{"positions": "rope", "init_std_o": 0.0917, "init_std_down": 0.106, "weight_decay": 0.0, "warmup_steps": 200, "decay_fraction": 1.0, "doc_mask": true, "steps": 5573}
Each number is 500 + 40 x the weight over its row's rms, rounded and kept within 0 to 999. Layers, rows and columns count from 0. Numbers have three digits each. The size before them is the row's rms in percent of the matrix's.

# layer 2 MLP up, 192x64, rms 0.106, rows 38-109, columns 0-63
099:492559549469431466504520497485431546404491553507428526399470500422572545542534468486520488475542499477475514521538484536506502444503535486560528473521462459437507486543520455507485544517488557
108:503537565482511533500496453500486560494523565468476559448433419467430505460505558520505522480484494470577470514480513470576552468542523513500507453571453520399460539491536510496520561537459501
093:506495530492479541435553527537531463452504593438438500523519520497530448489457473503439540490447514528518500523509537439587523510471537486492532513415498458506560499505500496516430440526445597
079:507549571541524424521471507452438470517471528577494564496469459524495567476504467511470537514502524478463508461530443482544510423533422539510497467513529542548477446527511459500482385480477548
076:495471516446557430497536445476513520516457479497539498505455470436482482537355529476522428563487510462579554488505481405515501468494537519489472488531513540507546470461508495471492541560513460
083:514580476468516510540557594513522507524451517424558515523468563405451528505534480553519450479486522452545505519486424454499500467464491537504437516513476460507451479515518467415536485526443479
121:546494484498550462469521511577535554467528564481543537521528534436558557457478448505524557502412438530503560501592467565523507490536453491483502459481445543477517495502478470472431489487460549
109:466449525431482530480468531498449560488523504562497510571474420538488493507466496515517510488527531501519536511504491479461480496546508476496594509470473471480565541670514547506436469513497486
109:521519507542479483503476477463481511523487489509462575481486479521489463416486539566557486498545488493499522453543450513484439515520512541473438507393513555569513453549470630495510512535557465
104:513479477447447555434541489546482520500419518510473461507454467515471521518523553572417562542468463435500507456494558513484515566515465530499485456518488465534532486507499446613475501531564539
077:457455466497503459492459464483546517448454515495519422471407474443487535511443504515514477481429509460498590507461516505448539475515399536510540471474562440487466518489473512533496456451531422
084:474491480489481493529515582541524443619491476523480454519498469483542529550513511483562524531452466481471466498477441560496531560511508416460494552500470472499448544560513499514489603460433488
104:561500437482528501459512546558569461528526529501494517539527498414554563438499543501529489460408539597496399508474487504506491515553455504482522497511513494517459501492482467424480498465440534
121:474462552443470507475489464486533494486397484493493557500450492467560516559476513430456449430459555474560513507509466512539465482474552535543494467545519465505566448577524448445508541535475545
098:394559513481500477457450545517434566520508484539469413494501592578417513506477458486510483453481450478453558486494495515569489446498448493472503498550475529485463459509457541533488494525498515
083:521456503596496543398542479561536549420473469420535518559532513581551489447484533479506496449515480548533543509492516474446505523463510533496540462455533526558492535437528496500511526517532487
094:477537471481442531513535465404561559523493498532470434560481513492441511460495509526488504422460481502509461477410488524486561496531515453434560468448499510497533543492484517440558577501437489
080:503479387553494484419471422539495484465561530547497580519454410498545443437523572485512531519515499463484475500515522480439540518487502507494536499425501499513485478460469490512530532429454486
093:558513536423516515526556527515533500472492498586530471526418527438563495546521421460509520535498452508550474466499535585448475478487540520484506525467500567478547488526447490480572528464495426
079:463533458540513498486570535427572531507471530559468502527531521488512501514556526462551418522456521481474516514491389498538531550532570476487481446498489545493512467464487586503547421472523539
083:441537516488513548534529534576525488415542532490546513480450520596525542455563490503565460474521469465491554522488498472546442546521480528467524540497532446567487509472482502450543439543575511
089:468437464528520571527482459505524482506441472544562450498575529521506541498500505465534458559534462573515567426523484531518481508470513497521429472501519490496513516404459560485587530431480503
105:452540474524505560485533534496488538515456498433518481491462533477529524494501502540516565487550560517457557464475515441528541555535554500459455478447436586467434478563424469515561495501450448
087:460563504479453454542533503487516488433437478533483467426514489532541484566443484501468519460543436554483510510529485511540560471509503518501445512537470535460464539521478490465409453472624465
101:540469506428400475429504509499513561509472489492492485498511536522519535486453475558563544592488495503555559524536476495515523479475498581489520453403521474527455450584534493481493469521442493
101:535481517432564501548528569438459498466477502460449456440467518550523501520496522511522520481426499490498473527491438554539457524408455515499448482483489516482548554473518499425489576476403508
087:491511435496529542608463513568488451492545483480496527489539505489570556515441473538464448491492549547502529485454480487461607494504443542518491496465445468459446451443526497551487574497496506
088:448544515455490439490577477399440533546462539483538451530527428561532515523497503441536476529492453470556544485498563530586462495464475524457481477485509479485547507534540492498558532461490557
082:510483478540431563506444510482502453503468480499453453517519447470514543507520527492544508419541520578451456486553509571437474468495531486513589431482462413554512506483471512552545511551520539
094:490472497484473533469408441434471511472514562493484462534540442479465533489553527507528557457481559523546530480457569578518501545545455497481533505482443497540546539433427412516511493499472515
109:561499506521464513524536490505578492497466469540442509513533477468576472524473527487505447536524529549530432527482462480486548544562499546556441532572523474506437417481535520449435574474444509
113:434507553552495491477516503540528578464516512477489498449498485541511443445495508552577503504505493491506387511550534459582491441506556559507467463486443464481510496497574486489553471465583519
098:524517397463507568566534568501491465518517508446531542466541507404456510512440416487468546450460470467502531489497455500512463504516518532474448460522493551482469502430509471449475508530531577
083:464533540516466496497509502467575488585513497503512423470593485504496498525484502521504543503519470548574487574438458497533494419528537462489423570562524480492442432466506508474483489436467474
109:538542521487482552531524484486470437435462572515532491549519515484570480521472575517486496502438447440495537544492493416465490527489467512474515433467520624534562477490517504451495435531492481
103:469501478473507475509461508492435456470452511430487513464464417535558500489451540486467480588502485523531478491476387465522470494527573532499497481444554505461544475475446476492549417565500541
096:567546446563522547517532479499517493445510542534456583484420505438507494459559502488467526544519478546416496581577470519471489548516488471497533521532532524567459545483516479486574495541515480
088:495529501507441529502534535533413512521518543568484498451528433520499539503534498590554492437459477477523532443488480537484434505508485509507523418534444437511499461580421486481538442511549521
136:510476446498509408495562544573476506521536525501494563514502552507493511487579527472514550491467477443438523494471514493546499450524476466488481541444530489528528638524472533477507489552524589
099:485476547502445497512447496468513438510517493451569460472560423462513552531418472492527501502455491524526591497476438477496576495452561492512418447531461495498548488520444531516461504473464561
092:563523550425476511436507446504470468458511516549554542529475480455459477508560499509469500520406486545537463526510495488556489529530517512446545498515475486536529468441475565425550555546411528
099:482474489592520535554515505438564437451529503488534548479516536467510513476462468395511490522462549521510507571448462514470478494478537552571462407463489491542456512448476486512574514497506542
110:519457475551502508559504495448452467472473513504503518518517523422497479511525532405479436500506531514416524454469423535428546518555497532469553491500563583572553514467461498511529553522462516
116:520449409442465547480424442483542502501470520540449498537427549499548496489483530555473527524499480461520497463507554572488470486527479465426453482541479464430499507579520515466415493501517453
082:490510483529496568503469460567468549559498585424497457559466488516487571456483523490518524462510484458582507464513419463555493506536484547555473434476520532481509467465453512553567546535533502
095:511546538489440489448475488548563523548523515506505440494506498459456551535516508559507472465531366505499507541496558519485527557480452434492445497522526509415440434449462497473515542526461515
119:534444427477532519511508521460463586481475497500521446533489505483552489473410500530387572479500488554562500491489475556489494491497539539490510483500515459515459518509499390462554510537434538
107:454590541482473533581471510516513532499462490508471486553472475444497469533530572515464485550527532430464444502555535497489489554547510441442609518450507494548551513524558490535483558511508485
087:508543530564483509464471418486429438507549474545570501476492484549459503456482488516538485529470508482482601432504540556463497474470526460542401520583514558498522502443508493476540510483539519
102:465490513490491483458549501491441485547492517447554459395489440523495464410477492566490530500476456571507478508521519483471485438521478468422478523509519482461539474570553498500595500451538441
089:433521476509508499470477465503476504505519441561507480431537525535415488493539448526553488551517561486476501505621443519473525496534486483410507450539458471479550477569486509441519500447559506
082:480500481499427458494449569497499509496519497542493443480462587521511533510489498471485497547524499576568512518443491537486479514432532551451503471547498513553389497513534488587556472416489528
115:560401481464478485391485468537538552541533531539462531497488509449487482499463498470553555492507506484487462557507474513449473441529464558573501544549472493519447476495458482554499550585534481
083:553501478480493499551521515438498463522447478549533450522498568453460525411452531479407485467514532454523524427500459526492509465507520549527580507561554519478483488574531514521490504539409528
119:486535568477521515449486448533451551581577502546519463459570541500449459459470560488488511567472514508451558476571508444478423542514494497473530509513569471479488443498523494491457510497534434
125:563499516433480541475413522421437485491522532540442491509456522589462507526567461514497499498462494572537457442505548516472532543505508471464559546490462481507454446517432529504496445509557521
086:565514528374527481543516510520541494517469450496503519506543554527481500546510464427530575498426519478451524491507539491470498502478554509529488549474446541461520494483543496508496436586599532
096:457448546550542542531496512485444535486469466504497452545468542508466493476555526487483499571546494477500476416517515518450436541537488572404480461501526519463591483446550528510498480525424545
091:569512520523509429436482488483475507525464445460517541546489534458413541436433443502492536563472494451552506484501442521556562493487522480510525469527522519449529412518506515492482570504434444
116:507465434542481456568453565431525499512455495513477483474500507502487475523418537422442510467445496457451476468492384552448525484492520505564528452537529538515523456490464477526508489452559531
113:503448538535529462524469473452495517482548552507504550463493516463480517442571535451436564523483506461545465503455512495499427510497500458446483544588419553462492501440549580453456519461510473
113:480438528532490472576518474498446514479477466465485466444546482523539482453496471526514395467482545551471515539471514430521477432525505538480425504507525399539530563491478445422460495502530503
124:539550463484517504477486533582538475435520521565498491508524564483395546509529544528515360520517437472537523484507497447457553510494513550458473433541500498525496534458493494495500458509460469
075:461520568460462479465480502512521421550549441512481487489527562591443436483474493542555523525465526532522521509429548498556428468487496440435440466546511477485538470524513527532487484567471514
097:522447478539487501520517508545477579502452380467468477504550536515530456535482463501518484549539477431555513491516508425422531479487541549486457486472440529541573477506562570502502488541542521
111:515449492453534527418432432501541520499517491509501547467409538498496536472555466446471514516507502418493480458529490609567478526488530533543475493452524505417507529482534505543544507477459554
112:480507458413554568454508507487519516478434482483501493552510531524453489524447518398501491493499598435528549477518544489494492460570510522423507393536488485515511555502488523470510481460468459
141:589489508504503482563572541527475554492555496475631526437547504513487462499495466482473519501504551461501491492538491513511479488474434570522473468481577550488430488457516549465532464500563456
137:601449523503496561498493553538455515470454485556537499477492514490567532417418518540479458498482537481459509470497505435511509480473463499523438392424445556490500510508491485453449487462492492
117:549492505481439506545495509574533521464544482474521562479454464447463492447501458486482487470455432489532567534505463550526526538409517566540491466432480595510468546511527498477550439550525494
131:514542419534489541493492467535479531517524525548453589510461442463565485512478465477500458588512507496447529492561490501406488551484442541569486442445499482528493475501477534480407503499518461
082:464434519511503488403524501496570438523470540524532427547497453492554505581458483525462514513511381516508482477472486511494431529502535443441513452489509488530558539562452527479485485455512507
# layer 2 MLP down (transposed), 192x64, rms 0.106, rows 38-108, columns 0-63
113:533528499535490505441591523504458553420501529500394511466511518453502495497499469505521452501514467452426459486492480538485502433503501525516502441535399423479582564491525448479503497527516517
111:438521526461455493471457539494481469490537548478521513552524452512482485442518496461504472497494472490623486575558513475543539494536506528499488485422456482446506589465513623508502447517508519
090:530481514530481464503516533517457498446500508462515499532494517490468533603541501529507481545481520496405483505423454494463483496573542448554476454517379532478429551417529499521460505543513508
086:499514401457516543445547532553560495516507587477523462504479563498505486519444450445472490447497523530529468590524498466436585560522547485474517511468523477434479532458538506472481546467517498
073:441524572504529525496554489441493467546514462508428470509543512469492406443557519499512451491553467469529482520502490467499473477474471485479493494484521491424542507449480641426484448507457495
084:528507530481478467486522576504511534534500467528526484581445534502530470544452492481562504464478480542544491497538453518479530548519523454503530515551421459473467550473487547447577424409429449
122:393502515453468560488499496483516445552519466500511452460478433560493546532496519442559501515523598494552525518489511483476431525444482461491493557506493523505515516503503519411558399491509529
107:578528513504512509616547446491505521481448464462516516428537576476472478533568475451498458514551461529496537459516520526494534512446506451487451475555489512489476423396462485524480513470527490
117:451500513500493461508475487439423539482517414488477549483471464493497504458503532502551519503497523500582518470463492569454461533493548511447429523412474556516543490521473632517513544523479472
102:488500484413481535450470438493477485530423554455558394526453487506457510508529525614429556536515464464541505532492518507472471507521476493573475470473437438491523492494510481503460536501529483
079:557504524559499407520479504496573491508466490431508483507554450467510495520457495497479492467484543416449454517500489487487510529504466450514421457404494425438410502522458540480460480499545525
083:522531374575551498453450498503507523494499471492488552469498531531477575418557467491498462495483483533569555580549485454474486490539505453481492554463493504503442459466525478528489435478516554
108:550477512516469561464548503546526475465494490453520535537501518475554468535501498564526478386478475629466441498452497456527510489508418445501490488481553497538498484513484518465438486470423472
139:566506525532479538565499473478497496530495498523563527533557448468418471526435463540461470530567492523535550504458523507523509480449550460460504457511486420527571440439508495451469576506474438
093:515522502495501489476483505465567492427407458561529541486451444482547473523470514486490504508548448481408477600516491447527431508507462514507510473448491491497498512451481504391430499536479456
085:542530446490540537503478499529435452483529557460514543520485536566513562494481413475472531452451464541531527527483506495530473462501514517450571575530485591463407446494464506469535455473531484
084:503435547519585492471508523543435428533494450414507441499473484504471427550470538522539458519487548466520500466535538451520427510463525539603477542510495495455528481561475546525503454503503488
084:467586541471498415515434544494450439502458535518540437581469448571479534493495491507512511456500533543543508502456486531536586503580468473481520479448514477451497452511542497511523503434499543
093:476481435431534528503532531543527500481567462591542518500437561510523493585519505488521496511513546448535468491498580582504508420519486539501530526467470520439538557513446548500501493446465539
074:496476530491475450536466527474491478488553559443503478536527518428519454553497523485538554506448473453427509497516552508522479534560514492551479434552575606513503476493519469478519536479387475
093:535496485504427495607499498420549527475512451536507491484533504477531527533525453555536455539546507508472457441479488498477447506500484495469451457525498518564532550548485403590459516516422490
092:555468521513544432561516486439515467424522421530532526567562553503539466509529535508504427524568472514551514492459502473541494522431532520457512496443433445508512522464453510547547524506470450
101:439460495475522500509470479463483474507526514534479487504476478542472504487509502450456494520397477451512479513508504535435494498471448522565557574538527453583568505455581550489500436550555585
084:502518426501538575501496553469486461513511540468404518555556481483514469403482531533536505493542572526516550487514529499410514514482518461467477458518520550546442572475505515573502543504446500
100:485424577461436488456479499532543550574483595477512528540504474468454531472421459517558485544455438471543536537503516481469500527499485603534517499424515488508492493480525482475471480550457515
098:530526497571479534509497537471505513418479516430485504523513453527482482483441471535500528480481481441429460531479440521559477485462471485531497428439394523468491452412482514527501561559482444
090:502434502545439470500579461526448533479483492549427463493473510571551584492473512548513491488469582560486427533552474541483528532478437476525540498491518416472533514571500500490524491468465493
086:480495517489502522464505528519407524546453534534455534489419527509494497542476474481534409459448490521552534513584481552524544508429535516448505436479565451470488438523477524518586527495461524
079:537485485475512545500518593461488525440509511601471470519484530560506517573454514476498579508522489480464465534530490499499481477432561482549544456543509537475511509525475429546560508534590560
092:508578593533550451464569569499442443483541489470557477437457529458522479515482471520515456484539480494473484518481486412467488530493499455473524485529507455528451474563527529459584459535539471
107:480519489477449505474528465483538449489434455503534586526562495444524471495476493529506436503578516575476465568506419493490601513502507468492454465514572525457501529429510493443481556510504480
102:485502503488495492441493532502500609439530491460526521528539436477548427458486474483555506463463467571484484549533551500589536509511547588515419461473485495449530497492508570455501497504549484
109:505434523516505505548517488498411497460495428481526508475571538444493478505460510510518492545478452473529511442509515569550492510559445585521503460552526531453485470511406427494469513578524551
075:493511498456493374452495602476502517464459484472472520534490503453545481542507504494500531476428457514468488447533557506562519558521504528538497422461456533454552539480476583505533446506480465
090:472504592548508525449483532488452497580601484535519565484464462526499503476473460447546466461560564505529524477512485519473535460514489525540489590471445399503443530475523511538513487498505527
106:538471592516511506471516509525546504539492513542526496512472533457466461571508477484505449473505456535450551478489531461496533504493486507537484514545439508551525415616503461532515619462467442
099:521471571486512443547502500468477513530504467415502461551515417565525514547517445483503486488490508463586480462431503456491492487446521518491527500551415470553420535517461573478470486471441516
093:528601455427445481511521570497478498510506557518544492456477527472535593538529464506504582462509448497527581570513499470535460445529515475483487493560531456495464462516485517480540502513582483
141:524473441490488435501534561565500496549557534471477522496523519540507542474575509456541506467493512500495494532467496505542513432507500493487458588462526440459534619534478559495507513521549601
099:578493526547458586546535486458557486519546425504482555461551554564491460465509528593452445514561511518433528510480471547472479493510489508511534436513517530484521444491484422473527492512529473
092:490520487483466504513523552485582530534481442555476457477578538460489472476398446585507473524577509476486559470498507510423522486496480484524459475450501466459504499541485437526475424493535431
096:512522535488581446493484514513528490462505546518460569539532494473499572514466442468541518434459495575507572525426498527522498477460500510483540548532526549536445545505546505576546551494414544
106:461565497486485525422563500539508505528500423492525486517457439557541599539510504511533525540577452569551475488485529443509507432530511495505436515516499475444530531487516599457535514492508493
104:451453615493459428506475536470466533526474504500572508522484451443480546535487510478554507513459519506461433456464524550515548533447516501551537564507503479541543547559527557481483567523447476
087:453483583539495518532475484468477480528467528477496470588520560448425456461509492525475476476513468487604528482488491503494480494489483533506459481500486482465460622503487625530473515546518535
093:473445448493463541518472517533519468618486516476470498539445476488537457446460446520509538459490517429509482475533386499459515488504554502552484581508543482517514595468500485457511546467514489
121:556520447506507473508512513463501597479434486533514497554472551553557516549461550489463567467507498536482474482466478488550533520452443553498538370497480542568466513492540481474444455503519523
113:478507597465488441438492517548531542488525521491485478514522491465558443595526512545498474487528533460492452518513553416533465485467495505513439417428500502482571538472456542549527552506477461
087:498453406520528508546458490431512483457474527499464535507498539533539454486531541572440497405531494551481530480524424448568505502442512549525542483507468484494503416558447459488458509530464486
096:500530524502480464409560476509530508504478526448559490448457452510489476434459558538503463544554414566490422496498511469501466445531500497414463509433466478419520522494471501465516464496544467
092:477511482543486502459527496509435468470537505520427491404547517507403461513525486521448542546534493530514523431591490507483535500525493492423562516552468506482544480535481511490557485428588490
091:529482548521538469537507505459486498474466469482471519519494514490555568597499587511531528509514449515489428384491516497576488512480440474490525481516521473628449485454446505525499478505506485
118:501435535446443476426515567447550512574515471541503503475478509554533554541470488486513471522428527463474480475533468531553604451478489513510489518508550402500518521489452491483491444498560542
077:451460511520521592467484472495577483566494543400460492514502483471513528521553571567519435566485514480438437468464477463487468490520481517520467538486506558465466565495538542473512523464437520
111:421542533480498531425572461481494558611566465536463479509544536502457487516507542468501503516460514501508499455561466447451471514570464538452478563530524447475501515504486561561467459498530486
133:527419449564496457468475467438532558540497544476501533404491447511523530494441563531514546521515538507504469530480554490501564566502555503505562523480482489576472495453522415531471487549522518
094:569567481350516526520537504496599528489533513510519483445506525486519475489457501481520459572511519502461471475457470516474508519486494499461527480515464481490510413483509388520517524515562457
083:576490537518534473524415489438436591488433517401496439509513514476533477421543477480483559525491460430523512466480509465462483531468521505487481410522503491523471476479541468480546494483466462
092:406468537448504517461470505563459490567479581536498458505461475507508501468495529501481522424434508523538521536453510485503481496459523516552491539445435520476455530462517508463515404498587574
100:430435468492485505547515563480496507524545534528521481509552500496504424532485516498466493506506486413452489478516420609457575489507492476545531449512506539559577485572463448532472461476473509
116:427491567436480469456513545486485487569551597524529534497505474522473529492551503514496556520442508504569473585489545514478514484528505456451512595547469529463547532507556560447521506498535491
113:550512514529557537523474509487519556436488483460486559507535478472496488574474520486520573532584464460432500458470522488461531584507514496566503387496494461509547417478454493559491498505491466
126:542546416505533471546486512534558542445501540509450563509561518516438450491519486531444490542521485482451480528491521461523487487470525535485441446480438427496420450453504495515539457499488395
080:596516440454498559576446465500489444500523502504583505501439516585495534479511513521468433468490447565484474534512392443533522533473499500522506512511432468500562475510508500495493517561492504
114:419427509520521490491538446481505515527461443507493515486525522438542509523457513483435448520496469442560544501473435461471490549497513459447509565463460509542533499446493624441530483551508534
106:470517464495524510494515548515539483517508507559488478464500480540508520516536530543474479522432528450556510616536512442534428450540522483541518619484440443529487465426505537460551504479549527
117:535579454517554447477537514518543514504401471516532472483516534504476436478508524453497501501513539522475492489530540559479469480529479575444489341452512483532448461495523460466461511511518483
127:560481513471478489552613557516456498528494443487544504469553466469494417532518529484412435502491525495462517465506521485532433522485448534543505487492563512492517466432464540479554452523476422
139:624490484505449529492553542503492501441469458489478491468524509458504483454435456507463524510516544435438464449450524434488489509460541460527497377519467524508446525488482513523450456467482455
135:579478536493453527523555486553420539461467467479473577460489451445490471547549456505512477497513447450544503511550487480518498573437508526532424474456499555522458534486492580475517477573484515
126:570509464580478551476515472537437496481521488541444527516448485483550437542469529540534499565505434458447452462546555511449534560480454498570535458480439466538463504522453440502463493478488475
# layer 2 MLP gate, 192x64, rms 0.106, rows 39-109, columns 0-63
107:445470454528499476514466512512521432475489433557475449574548541548546525537491439423525512538530474503459526504573485495468467529476512495522537583424554480563538469470495473478509420465537499
096:492485549459473561520482504531470442465579558475452499539470503528490495456496496464485491488427443543453529530476536512554531511502522437466570539409526489509565499493452542567431474464430525
079:507445471463454535497559464548518476501466488477512449508496544518487461610502543518505460555463420465504535592509553497485518579481557410513518498507530499415539521486480495516519560515480455
080:551469503483544535511443476528501478402518545493492567452475472465466497523506494484474527477546505543433445494453499523567544566472530530501495587470463504573464511507488394523451485537471559
090:549433515520508611489494555479528498503551485531489546472464534546559518495500469459578511478494499583501522481515506482444555475527533424519539447486454561526470538485440510504541546462562435
132:436536510495477545501508510468468464513498412528449519469444439567437465509570542459522472481514573473544436541422526467484466508446492480472501570565546468506492494483545517503579471517543502
106:452433518477468522447478579493487552503535489521534515496525448546523432470469509526528540464509487541524486527460446441479444435527532553503568488478514483479587519622459527448526483496516460
108:520534523437529513494515534531535477469506534563536494594591521516515556555476486499498549499430514537450484533551522469533575439465541468579527502588483501483472544510569487496471472526458525
106:519492488479521433531489539485522488490560559507524581466595522502535438534413469425509510459523495524488519511480406504442472468458526508497524546478541502480446546478508546462538555475445433
071:458489499548502439519518484505551552456461548421560466509477471479495520450477491495557463540489506461451560548516534537412502444471415485515546487481551441455467538496535495532536435446509440
090:488524498500541488439468447468469524492485448492531473470494494510476511416493500520463451453554542549565528534581548421503462478565486515554492517437535521493500503392502469496517406541530543
112:558491423455532502485538560550572488498515498493510533548523497426574532460478531498531464430434531595478413462444468479531507467520454488523531473521538486537465480514519535456442495469458512
133:426502495429513486483488516511535439491422506481454541476438479433554505544485510428471462433456510486518459501480435477522419493501521575552500501518554524479538478598493448457501482533472533
098:406526483493540482460452521510463608521506489520502433501475543556420515543501430492554468395519507479423550442509506473565487465561457498505485500489473460479463486496510544529477506486518515
083:477525524431481453574484520446496492559484564581477428444414455496473491522522488528502493601504540474472432538465504518527458491528481454534449522470423501517547507545470505511476543494510550
096:450499539520523482492462483433589435519521478480384485493519523482487493491523450506528438505514499542498456452490564499528555492549526389420518511495489462527550540532515484516498522445548559
085:517543557465519504547485545498477465531422526486512441451507518467450508531460402497473520444521547583514480499496526560580454546532540489493518549505497504454471560550475503556457488519543584
101:490440417489566406436523471441484513474539514495437514531508467445536493501474544475530476448502604459488567523490443487520524493538446513463509483471524528511437549459519456471468515483487570
081:492490468555422452542577572451516537508494549492508503474517435473535452548542538492506513538451516455441513550517441504499501557555506519492470443494571574551544457433497515428510489515522516
078:480491489430501589555501541552546479492494464539504472538469544555530569488567433526530458446473440512484561531518496501539503533490491494464560459516489412579510507500465451455547450529536469
095:482473533476541539451528472582462422443497536481500504445471507498465496525522539458498503501445496476474528428509502428481415475446538504557481553532518520421435526470503443460561455491444460
105:549462583500452463455499492502541439505536481543460490487535449532497485503501486460500425495438454546545436540516502536517470453461465486500569511531527379536569523446516498513467516554526548
081:509529478543488546489517508448491505541558522494477480505505542516521544467559526564559464549562544483487549457515577534487455562492492399443407455453496508518565548512429534467482505505469493
095:493459479569537511610463509530515459486451553507506465558461452454512545493493503487506486447417510518473491418507478501499532508536482469581436557523501546472493575416492462552473515472519524
102:538494528453564491505551557480464518466456514446437480414489525549526510522486522522471521460402534482527474545508468542521445528423464532501452485473466548494533558442530460434521535488423518
087:478510469501405496509529513535505551508547496536489515517561568458571555534489446447482507420562546507428438566538495478506516553501534471521522479479455446575495509535475534467499567471522544
080:448489526574485547451491507479522531501410587459499511494540474490531494466457560511478554487535520416464527500486541507464516457512483579531425507485549524486504505402516486563439540482488554
076:534551509488537481474504466508473564472522515426584557476468605536498417439568491496484502550544502451520513520470510525523567541482454559544488597454498500526500505534539463482521494512508459
085:451455543513453476516429485473500534507492574487529446464594404483471496490559524469479512514532528465532490526444553527516512480491461494508484492537448516564522450470473396497585453538521490
110:552558495512484482506519526511566446504504523574507545505580477480498491458483550528482523424503518567536421547451514539531474482564538486525475582555477491566452448478563489485491518521425534
107:547470561535526490508423510481486510459476538545438434572478464447567570517493502412512488508464470542477513507497479459494578516507562513506474551441534501555507516417502450463486542442478486
100:550494403493496549532536552505454469523510533460551557426528494424470496491465449508444506511483508481524569520468394549532456499526524541448483500531511561504477486449482476473492524560516579
076:491517502517457484549498489455538469454523471511485470470537476535567547574530485540540513507554465533457491522497480532565535427497495448444471468476571506504460429450453478428484428404486456
099:465425500528481423505441505474511573489543466455475510452479471562441543461475408499573444496574531550466496434533529586527463480475524495515494535552549446474496497507476513526536481482496490
106:434483490488423500556456547478434522487466437445497506547520435578569550504512497532536435535510498492530494462494433515588482456435549503500511470442541521479550528493479518518521469526564469
096:509472537492527460539471502458466508484543526447524481532501468470505510521570456490502596469562451472562516545493451472428471462463466451517478526550461530553494525435496599492405458509458492
099:517467430474463571458450421539505524461480476485438483518501552439471455492513550493469526532477530519569532548474433522510489554536542530546461545469516511520528495491511451434538554544441416
128:518571492484540535442481548474507459480497526532499466532473442396569545504443434504550478467519552542570471542456477549495517503506521546476519518482431508443442433465542500520450539462485466
109:448496514471547436484477511514455492454501551476519508473456427373470527565501499433453529466501466486544473455490520468439489538527584465451503561536516517498526517521434465523460513462474559
091:530496548493509494518432413524427454409539507534552517506479447553488520503523546487468466433437545510568449523467519476541472516512448483459454515526493470499517523471449565474509545487483596
100:545469461526582516513436548426524459494468541469401458530554483547470485542530433448526499443472563491474506560475462494500505419435516473536506547455466508530491543530446519492507516518459504
109:478435511487510460494450497490544548516579491496492501505479422486476492428486470611545536500461581503488468463561539487626474489472506493477518491484444428513483510536542438481505470494490471
109:506509539426484438491530484562459451520494459487510448557469486493449546536517525518441490610486492519522423426503534475504506547487554443564456565483563488483490528563534502518497510529484564
082:492483427454497533515518475469540472474518405507560523491582505477481532514576456483466498490446558525443575480520449564489447482463519527465519573513509528522511483464548459468448425523509561
097:492455470536508516545500505448467472487478471514510553557521527560495488489532527484451494527433628523559499441536493490562489435565554519506547512501485526552582576527558514536531494452508486
118:521454433475543541495504546457480581472479519520523444547486510526547509457435540546427586485527467541585505514498483585475495501493546522497533483502515463520471527512503398465537520527430524
112:485459499503499521518467512493496487512495525545464583510480457434461519539467500477484520581458547403469474518519479496502489556582450444449587574514460489513509523580562481534431516488531488
085:501526521584551544459517465511444492519539450552523479492484448474465496478509504445560461573457529439423583387519490539502521524519479468506430519525498565534525533462488485508547516464524516
095:486471428512557539477471541453519454491528496484462474560502463469596539525536434512513521524481516535481563528455440522447464576479444502566506515506492585581502568512496493434468507478503507
089:533470455492471517446446537541544465430472477486453481556440547444549486454511450558558501495494529551586522567498490506448508499430419491518524469521478450494498472576549512500459475493483551
081:524471531495467457509443588447499482492490495510536433487499594505513569547494531507518506515530453547517478452439514529557503507439480570444502441557547509582417470484450470502511457468517501
126:519612487489550504558567539484465464492532519489537467459476533494514526495541484467480515537455523483499490409493476556536542532463516513472460477486472547485490563485529545476508397376516509
077:480483532451464552423470505515548549535540570420494521454405511483501537532608512547555380548511511484512458480447507501504536517499498469504534514506513551528455471503520493461525492531520507
107:489495420533469499518520563498531438389433507454497516526419497509549560510556475507498509442513477483556443573428449515515544484481531510547484518511409501512486539486501518507531486495484568
143:548473534444464545449477493458462503438515544526459537550485500536498528589515458484537538506477469530530470487459565534523508592501513465457525563489438470501490548499440491578448476523548578
089:530485488418501458548572545446571518533488454502512504547553527475565551544519483487500546556460534549461476466472555506396497470493516498528525451508491569475521534456579477494479437505532473
086:436528480525517518518531517524477424432503508595464505499537564450433488537518532493483499500511532539505469429466429548479487541564490568424530522509504508408501494452473481493443539455475539
084:445485535460481588567523503524548492521528514561482456434527497555566475554599554515549467463547513547440500485538544472447472513529472495484503514511494476561493576482470467492497438522558517
101:459496462497571504529485614523513469503464581537515518395604511458535508495440506480429501502526444452461528507475464553471508486531502513531513533510527556527505449476527533494552488489564488
109:456594453453470534447552519583513532560507481548505481501487520555483520485484488513548515486501463526531540568585484516470584461512487516529539526478614502511485556559531450510538495505516474
134:464451497499492463534521479524466466532512495515478444429527493514527493411515481507509418443443564550518533576516503491550488411519537518423488577536527480500506587521517466427480530479522487
125:522561464433525465455482505583509495439500525569489507547483527488411548528484512520436398499490444459566550499512540480454547539499513545406468499540517491460497556469483488534513500517469498
083:437468512551588498446520560581540620530507527446495505533487493469513512505553472486505453531526575428448489506514545511467449525542466494494481466479564560544550510480514494523520473459471481
109:485541533450514502490470530512478462495560574512547563487449447500443486493546502497510521433491494553443499528501521553588545484522458483546551512494535473451451544479438412491456517438470427
122:452587502505500485551549610513492451503523523522523449495565505525506490491469544559539479509463529559537517614492523400465477477558486428452505541528468479548473487523491519489477507494534489
124:495518444414514560425515524545490475479458498498456511570471529542465520527449557383466493521486519439557559462522552538473495502544489483433549438550484515488501560514504527505504476454466496
119:510507464500502497534530505509498515497546513539512553472517489485458474496501456543512587511495550483558553573592484535467518492497466610524485512482560548446417510469531516460452525440598481
132:542497534480445560443467533548437489475487490560480479496492524486533578384451546506447481474436502481520519562551491464507463534526485490486470478465439590443510544483516455461478548459516515
103:511475506457463508491484503512512521432559488523563501528438485487482533490494442496499510496412487496577579523522479503520518542380518549534485489436474586463465579508552522489545443515546495
116:487575451476501520467515476547485505508520529587416547483462462455607549481431449489487488520501494483480544543598513484431506550485478544521521512465498468507454456514477560492469504489576513
078:531587501505540500570564523501419524480468531512509521508463534498515485431515535469471527467518527458468507508496523486449473454514511559510480523570580532504428453389573522490527460556492467